{"num_hidden_layers": 11, "hidden_size": 256, "num_attention_heads": 2, "num_key_value_heads": 1, "head_dim": 128, "intermediate_size": 704, "vocab_size": 5077, "hidden_act": "swiglu", "norm": "rmsnorm", "norm_place": "pre", "norm_eps": 1e-06, "positions": "rope", "rope_theta": 10000.0, "rope_fraction": 1.0, "qk_norm": false, "attn_scale": 0.0884, "bias": "none", "tie_word_embeddings": false, "parallel_block": false, "init": "normal", "init_std_qkv": 0.0288, "init_std_o": 0.00613, "init_std_up": 0.0288, "init_std_down": 0.0037, "optimizer": "muon_variant", "learning_rate": 0.00247, "lr_mult_o": 2.0, "lr_mult_down": 2.0, "beta1": 0.93, "lr_head": 0.00786, "max_grad_norm": 0.5, "warmup_steps": 200, "schedule": "wsd", "decay_fraction": 0.265, "decay_shape": "linear", "final_lr_fraction": 0.0, "batch_tokens": 65536, "max_seq_len": 2048, "doc_mask": true, "z_loss": 1e-05, "train_tokens": 597400000, "max_steps": 9116, "dataset": "wikipedia_en"}
Each number is 500 + 50 x the weight over its row's rms, rounded and kept within 0 to 999. Layers, rows and columns count from 0. Numbers have three digits each. The size before them is the row's rms in percent of the matrix's.

# down: layer 5 MLP down (transposed), 704x256, rms 0.264, rows 576-606, columns 192-255
# gate: layer 5 MLP gate, 704x256, rms 0.141, rows 577-607, columns 192-255
# up: layer 5 MLP up, 704x256, rms 0.142, rows 577-607, columns 192-255
down576 092:561499431575492559455342617547505477431453557490471477524481528460517474525478425490459451453491408590576551482544520484498443526451571438557414529514483516513616447524485549492466450507428569
gate577 107:507485507545568538376434559548479519512501559526480406571531577572534489456521420456548494478564426576501534595551565445532506496557470387471517580513517542451358522479521483563550522449496548
up577 105:542510490544367445530390461536511481378505445542433455525524571488387485461461463466530458608552527538455478509364449485482442516523374382538476522577537459430533511591518595438602412414473456
down577 108:475452556563517484524460558483505487483478447598600515516508548499545509593484530408492507500413471477484525523463604462458489503405521557441449553533522479567473455603560478503545653520480509
gate578 101:454415491539474442424500500464529466537563599550600452549488498489420443482568513538471495403452486552463482519459477425405556537514534467577514344599542574519462455540533506470428509543512547
up578 097:435499445456489474451485498540436449545543513493524571578461438443489570611538483487587503499530477557514526548544591492506453495489437432481516475648574399508484458451368538498470507422514490
down578 100:492481514488534520574555416541471490525584415446534531545522527488533536498464467549551570416450481407509504580510511451500517489504400536502439602491527518501470586613570465512517506478523419
gate579 109:517409505495442488583521478594447420442517475447564455560537472533500517558578552530471418472494454433566459516621515484477524476437542536484454484415494466570551478494492528487490488490544528
up579 100:533396458568563489432488555438507440589555439549504514520477420455450395463510480543496491450435442496540561506553497475409549519456550384525477463512453491507509511463398491542506552549421459
down579 101:479551436458503520469390450463542524484481460500598457368533537448419557487435470462549504578566498532456528483484420601489530584405521450527484519501627464508521513412482460444492560573545535
gate580 096:407540600553511524471532430482528451487564554511386551488533545608505518536393523613456437533534475470489506467518554537517528545585479496473588544434524477530416534606605516512523529544591495
up580 095:444501472507494517477406539511475540535518448453496503412462450501466550502458503467523462434463559453459491546505586440469478584518488554529542442543565501477537519447543420400506548540478563
down580 097:513502405455512551532509498568528414502519500558513501527550413538466519487491584499521523506441484555463525497491472423495526525579563518443550532480442500464508455517557533450481480544534487
gate581 093:488493552540470502454530422523515482563480583371449471483591517574420508501563470488540481382454468466469406496419456441454523455458586442458504563515561470454469565492442522428570539496592519
up581 090:463442436575441465515540508475456531548538511461516525529479530508492535536556567552487541501435441449560425460491498413480416450452618466525534472511471464418445500376457489531478493492471565
down581 089:506518455481512548496449614531462520496521429526527522435506483488505523479476419509478548573515471520514571494540609527594495502551482491470484526464429527485501416600486520549370480469515520
gate582 104:519499450530502508520534523546418395539440569457564625498473495575540579435479505544491516457445560559531482448469590479528490567485481429440468436504484501478537408506474528551540508519472546
up582 100:516516549498461510505547554480479514559513539398518556528516496496424480473424473500488560398607449528535461497439576577501524486527470406451478491450517570459541382461450399476553509506468445
down582 093:474555492486510479476620566498497489440396504497508502425552437481488459515547513531460515540431505449492510469516454496573480417502568501467475451524503461505500511557481550469452587464530518
gate583 097:500498473531535567483462502537545414529563456473469561429490529469398604563441488447585530543566406574531550617568536482493541534466435485519479567497485498543518550530543544584507413515445557
up583 102:458500556483535449428511476460473508458433486561469429413479475471517476541460484503528542545448477489485580539480645510455529509446498450496539411558466468587473429566520472476491512540405578
down583 104:520512417461497470594474526487518506573458516541492472530484475552507507523436522510482417542484421579453517559498503559422548598587504426434502456545426388559468544440633503445429553476447518
gate584 092:513484411454563531518545525502509485548542493473506536570574439422506528538467518419494478549515492582517528448489507446462438382539486429480516468529542455552492507473492409451562402632505417
up584 098:503527528419515617518530444523468503507601490535534477504540525392513523472493512554442495508506464511433515493524504507434453492408513408499516495547578428444473436537499511333520449419534470
down584 101:508448476507479515482455557540556474486428483511397509480537524593513587561560518467457468501426539559474495425482465497484517497492457512475448537486461538458397547592473477642533524456506488
gate585 087:449447442480467495460486444446421531439465531415540445562509445542485418544584549537534556517481524426514454507491558528560519516419567441490581436553489428542439513550553533488484568480494620
up585 099:446619476495524514539535501484466462517445581558521490440484501588504442502442568543495519571442492606439504563535508528490538519477423431483592493459593486494508545484475476514511648468545499
down585 103:570495472439603519527510528615497516582571538480564468600479570525600518493521538536529506522532409500502503508407456561549503509417741496482526542488533552421491453587539538487522528498432581
gate586 100:503493516496608453552559507434533444550493513452474516500525437481507451544432533514524540405520408433514503621494423472515554494448535592482474465438445399551499436556496447519577526610435498
up586 097:460566522519423482482448503592436552472528448446500526531496498456454527517524456397511441454526470499513445574462457410523445444529523522508556514524476507496525500486485590492513485469454460
down586 098:411429549498455543410458533478454462524472391569468572410542482468541452513479506555403434529474533525510534555530469486506495578509677540607568445518485480465531468447554515452445547467577479
gate587 102:506456441502471531436526570552598560444525533487485388501438557560473550524486465609536611506483456531490456478455542475511539538522454444506472504502566399460574506500466556478450458498486452
up587 105:593431455519503615591566557518532475483545506482450462403507388517460429416604522534473512572424557439448497542489531534510494556456446478530481505545385561443494455371545456513453474456479500
down587 099:563477487516449492413468470432466530511450478539450433588468544526452576491519498369537491554456552518520422530507558468480546547469416508475494488638479498453515448470447393518456461477448498
gate588 091:494569515604484514548461520473431481474580511618527538417459580503519420491511494483468435436518523527484383425463550499495518482469548469506508553466589465498514520548476465532541350454583514
up588 100:563499522494538519450560413519542534428457513446462603526510517504393505574492474615458544475451475536464547579493373507443433578476589520555497527519500485486465526516460614482561489537511500
down588 100:572552512565453496521549539508497499541581516584536467518469535466496423544457535509450497505502537570459364459461546475394477485495516465502480488491587522520515565530487525460529424468594510
gate589 098:368487440543448544454493420545436542560566507357454517495489454531562474539448476469613485573454458460508496481521510525497472466410424542574507514431545534492456534464488463465437485522508549
up589 100:500447497568569449604576562423498489563388455459405499534531403474502434401525502502483432504598563535502468424571531506497489516521482559515492606541478495473598468537471563540465437473427453
down589 100:552594500531465528525584443443448440520525418549595481537575534504521423459508488495489588451383441490552458563434550534562547556534489523476561474488425558584531478644546490531493439545491441
gate590 098:509531547516461596503476588485532513456493432514499550529470538437533488568504523435581578528470503487407498541481518546476425518467481463415556492532465516524421586497502526564480536514494503
up590 107:429500514528558494491453600526528530445393599564431503438527471508574476572498502503653488581474539522614486480579516557554502499433483515548519406529446536473382467417400581534458484522498429
down590 105:497483513495550473481535429480549529499453501435498464455483489407459485499485536423511483481559543487549500494517485550535507431474416460460549437485512454419544558531457435458447459525523495
gate591 096:481505469539508597389465638490582479448556477510519544534494419524551500487462548466539495558468496580465525556466520416478436459629523428535529509456475531432520497479491493470377568551560486
up591 094:455428580512516425502529491485576586488501421529372519488441524425454491436463550554457482434464528506498433545561544526502542573450392537377506403466454538555526459409526484608443522474447529
down591 095:418476514440482492459518477523541563539521527485546462486549442496584542586487472502551548530498536555578472457503558518522407486394462383558483556549445541542406448546467499520525461581416452
gate592 097:441515466495578496454568534474535510459645487585538580458483468555495405513585442473504472460495483478474477450592452465509514409495486436582417486477423532489488482506497452550468454528466468
up592 100:454475491583486423488490577445445521602576619499460453468520401524584420487525488427474524476445425544506533441418505456489496485528506408497488484520525478461547552473498507472488537423447442
down592 102:545530504503501501490520419577524476539521478460477534456508486570505493490516466402494411467434414482468552439402477553444597439427461488577452449474489473460582460610583568539464512530473442
gate593 106:528400522479544517444489476488419416393613560514442518428526463475513588486471500573453481569497486485553480554573553520485522464525466471610445514529497513455376514467541417590489475492532515
up593 098:461525507558452435489522551488441568378552510570458487511499546547537574469528528603489539488449580473517545504526457462477541492477572535586424467461458431478571446462590511497554456401573488
down593 100:533580538525442446554521431549511539540463516498532522531449452469560542558560580470480485532589490527596530541457424466470460538497550472451583517517479507494489528497494519455494511575462347
gate594 102:487490438448468497506542521533474437539484490514510551506539586592522529486447519551495415501457357602545505423406450463431520466526548548525496550528515463458425471527522395475504529553433521
up594 108:485427526473447529514579467484531461457520556439511510491441565462513520451559501632583493584559536495477433534545523513489540463477530544598549564511489574524508539489502429550459621509545487
down594 103:485402515507544526445525551517500488421551542558525522429550524484561589486458554584520519390551468497530428522542496472525508476592569522501451525553600494427564529500499447539520547548448473
gate595 096:554421495515503435469519586456507465591449550554509484521465508544507511477447508518482480450485574489497467501572493475528492463495419452492456375533545344508400520524469517489493468569630445
up595 092:492551507469458567446429482415483508474448554406420548490480511452510452627542597490411456517442501479426468461492512496497453427524510520501521488584571489487495600512492557512583468399458507
down595 097:425466489507461507585534434482500409543459499496544526332462403448475518532415523504496500537557478566535525529631509462578451527536473513430543511546473522509561473581486453547520501507486522
gate596 097:450395519551502431521526484514530576540475566512414477546447499588474499411503593472548597491487523454481409490505504455550443527620523562551511398487482439453465476588466548473522507586538503
up596 091:531459561458499572447529565508481433522470536451538485448445505546413482587510416452500507509545557624515567486616448492421504520435506436470510596525536522491426520472483467506500537426573586
down596 093:395456513542517529555458459498530469464526522540524539482497538524539563449471490558502564509481524431474388491453519477506462434535380554508520414525538466464468468507522490477485562594521512
gate597 101:490507563522476532448479512516474479489453419446578391491500438495531484476488526435475552533468450509468601410455581398549518481546529523490406372474569466557509443501608440387502541518503492
up597 098:549492438479530489498482501486395528436499514460508461454525543509485501491528550584421484468572504574384469597618510526435450518453523443435419522573501492488514410480498517468496407484414506
down597 099:514480534486558497462499460515400442446509496552499462422515446540522477463471501450510527400492532486627502516462449554483462447498539494488512526448480520513464519554512533468485458620525467
gate598 106:599576526482506469524486530510515416568496495457517523521504517541490489535544561476534512489488474600416501479469515473574436578499566502478443557467468466629439456488598497478503525508493532
up598 101:468504432507478565538598486491540445452511558529507510466496469427479465466425515488518498459523491512435519439566469463530457425531463461491472518528524443561503539574427501512541535373565542
down598 106:473567532501459598433542563511538498602334468549415549567423443594403517492560532546553518543467482522483462454509480517453532526523539416482488564601420549448586472391490474547474455516488432
gate599 103:525527469464552544465536530581468483379568542481554485488462529456476513516559509577507476427497470608513545463538534553473526470520505561494542431505499397436490465502574487512496331614488582
up599 100:527501412532424481472522387570519425412518518470452437420452518528447528447459491491499463511437458578488397460472586474590550436422545482532456493503508442486451467447540457570530464536430493
down599 098:504542562500544443474483475559419447436500479509594462494476428503471527459603461514540535494450392522422524493492572578428542578460517460429558502587505465491501516412476609543556501434531510
gate600 095:531442425448425506447384459549505494468533544476500457567467424477613476551491539568469585478622408532413506512549456453470519556497435498474502494496545474508422552482508484448447444503450494
up600 096:487515488448472463501424473552569524504479519531431475487441510537512537533495531515460593508616474581407456542503516451583461501535496504427553562507434442523545558453570459393513449498430480
down600 100:487432525461475459501367526524563513425399501464519478521527485588540458449549577549523508571536446407531468485527443532498563441585605468525595417543546464521537475474608412477420534456510480
gate601 098:462425539489524598511486567489536592491575487458504492447441594605528490479465493438456546510483483491419467488547536513498449548466408512555483510514587613480433437460457459514474453559549597
up601 103:512483577523483597446512529466526486483511497570423494549514493503400502439538538570615501568555478479524491485513539497533427529438406519528570561453480563440454459525507570579453466538539566
down601 104:534459476440575587508527407443476491530453467500505440478466545517550550564568447525568468540453549459566488467472543544421479415488383562562508467452424525505462432530517483427564501499545510
gate602 104:516535480480565510495436471520474483576562446505574539457491440462572472476489518399544495468524435547457515442521421492518558597489451575422506500387508481557605512372520544490522520566328356
up602 103:489448559540548500513460528444371567485554527493517500494594466548401485538525552500478585505597531574585508467488570550552510572443572380468521534430511564522506481511531516544503476491397503
down602 105:488543439545481388586514481440498554528416523519447508538510597450438492535507487477591473489508499590452447474495562539517450403463644405440514432534533503525413471544462538481466507468627510
gate603 104:527464481441457535412546472504532655553502594435501496529503551526474563537473498523495480487508431479431471518507464534460430512587505457491510482516626446457440489522514502471507498610542465
up603 099:492549500517450442522472589440489572528548590489517502551480515528541508530510439348508459472328457452512508401485519491458550590411436501507465467482519539505494503565476505452573544432491461
down603 102:421537543532464543530512381505412467524500455508451585370461422438451494524515513557464549519602431561514548470491442480619454503452512547575518477442489459446442500502401488517541479594550583
gate604 106:545508586481491402448458477522406517550476497475448503554596487580529587494505449558482565541455443580507478476499433511493553512447484443516535537526561492607515431412445387469453490545542562
up604 103:574448428491434568516500467490572426481484505488540550502497537480542412462513466494613438536500544504546619537442564432461534425561482426464497548391487541509544395617426401515474543559442461
down604 103:490522588594466434545522436496407506600509529494513474536512509532524567436497569566335594514518448524549553483533454608500509575427451535511594567524586453437536516466505487524512578593477553
gate605 096:511544493527415621448568518439520535556450631492507520398396446500507361549474532660530566546496495509523471558526547473526479493470419482602484465442457404472488460440517357464450530515490468
up605 095:442506521599503470564448527508550541505561593577522506494403558452488492532432484537483505595525591507460469463476504465515506515461382539445485587539492611487503504499528420471567487556423477
down605 098:501529601408495439613515521441447401543548505476515467482540471516518579525510536491596444491423576507568516536414428569455428494591528430551432479512454522518405472532538565546430494451545499
gate606 096:599453483532511551582504547520503410492437583534510552512520555482529512595503543565621596447508541568463455485576543509479561429527504592520381430454469513496503544520499462551616551483517421
up606 100:493606547461471480550539486473516502578486465505460486540444395512555516575455507446442480405506542384452531495532552555544377486470446553491558523529488568598459531566427538493415422555463685
down606 099:427531539513569450548562522473408438587522564477429525428415420533439514463462458546414483600453542543450510478438452531460497467508440508448526527520523330476489482459555465482476519628488486
gate607 113:495501500578456539479401487553577625527507511484415459512451426448501544441400543476583507493526547526503498495472467423468510588523442498489493420518504571460646474498521532368498468487421427
up607 104:587444516599504446508409565553531608512566424457422425472550426436501550404420578427517430612480515486490483553487531465464481601464461526545486491449486478527445453458539508564576466467436513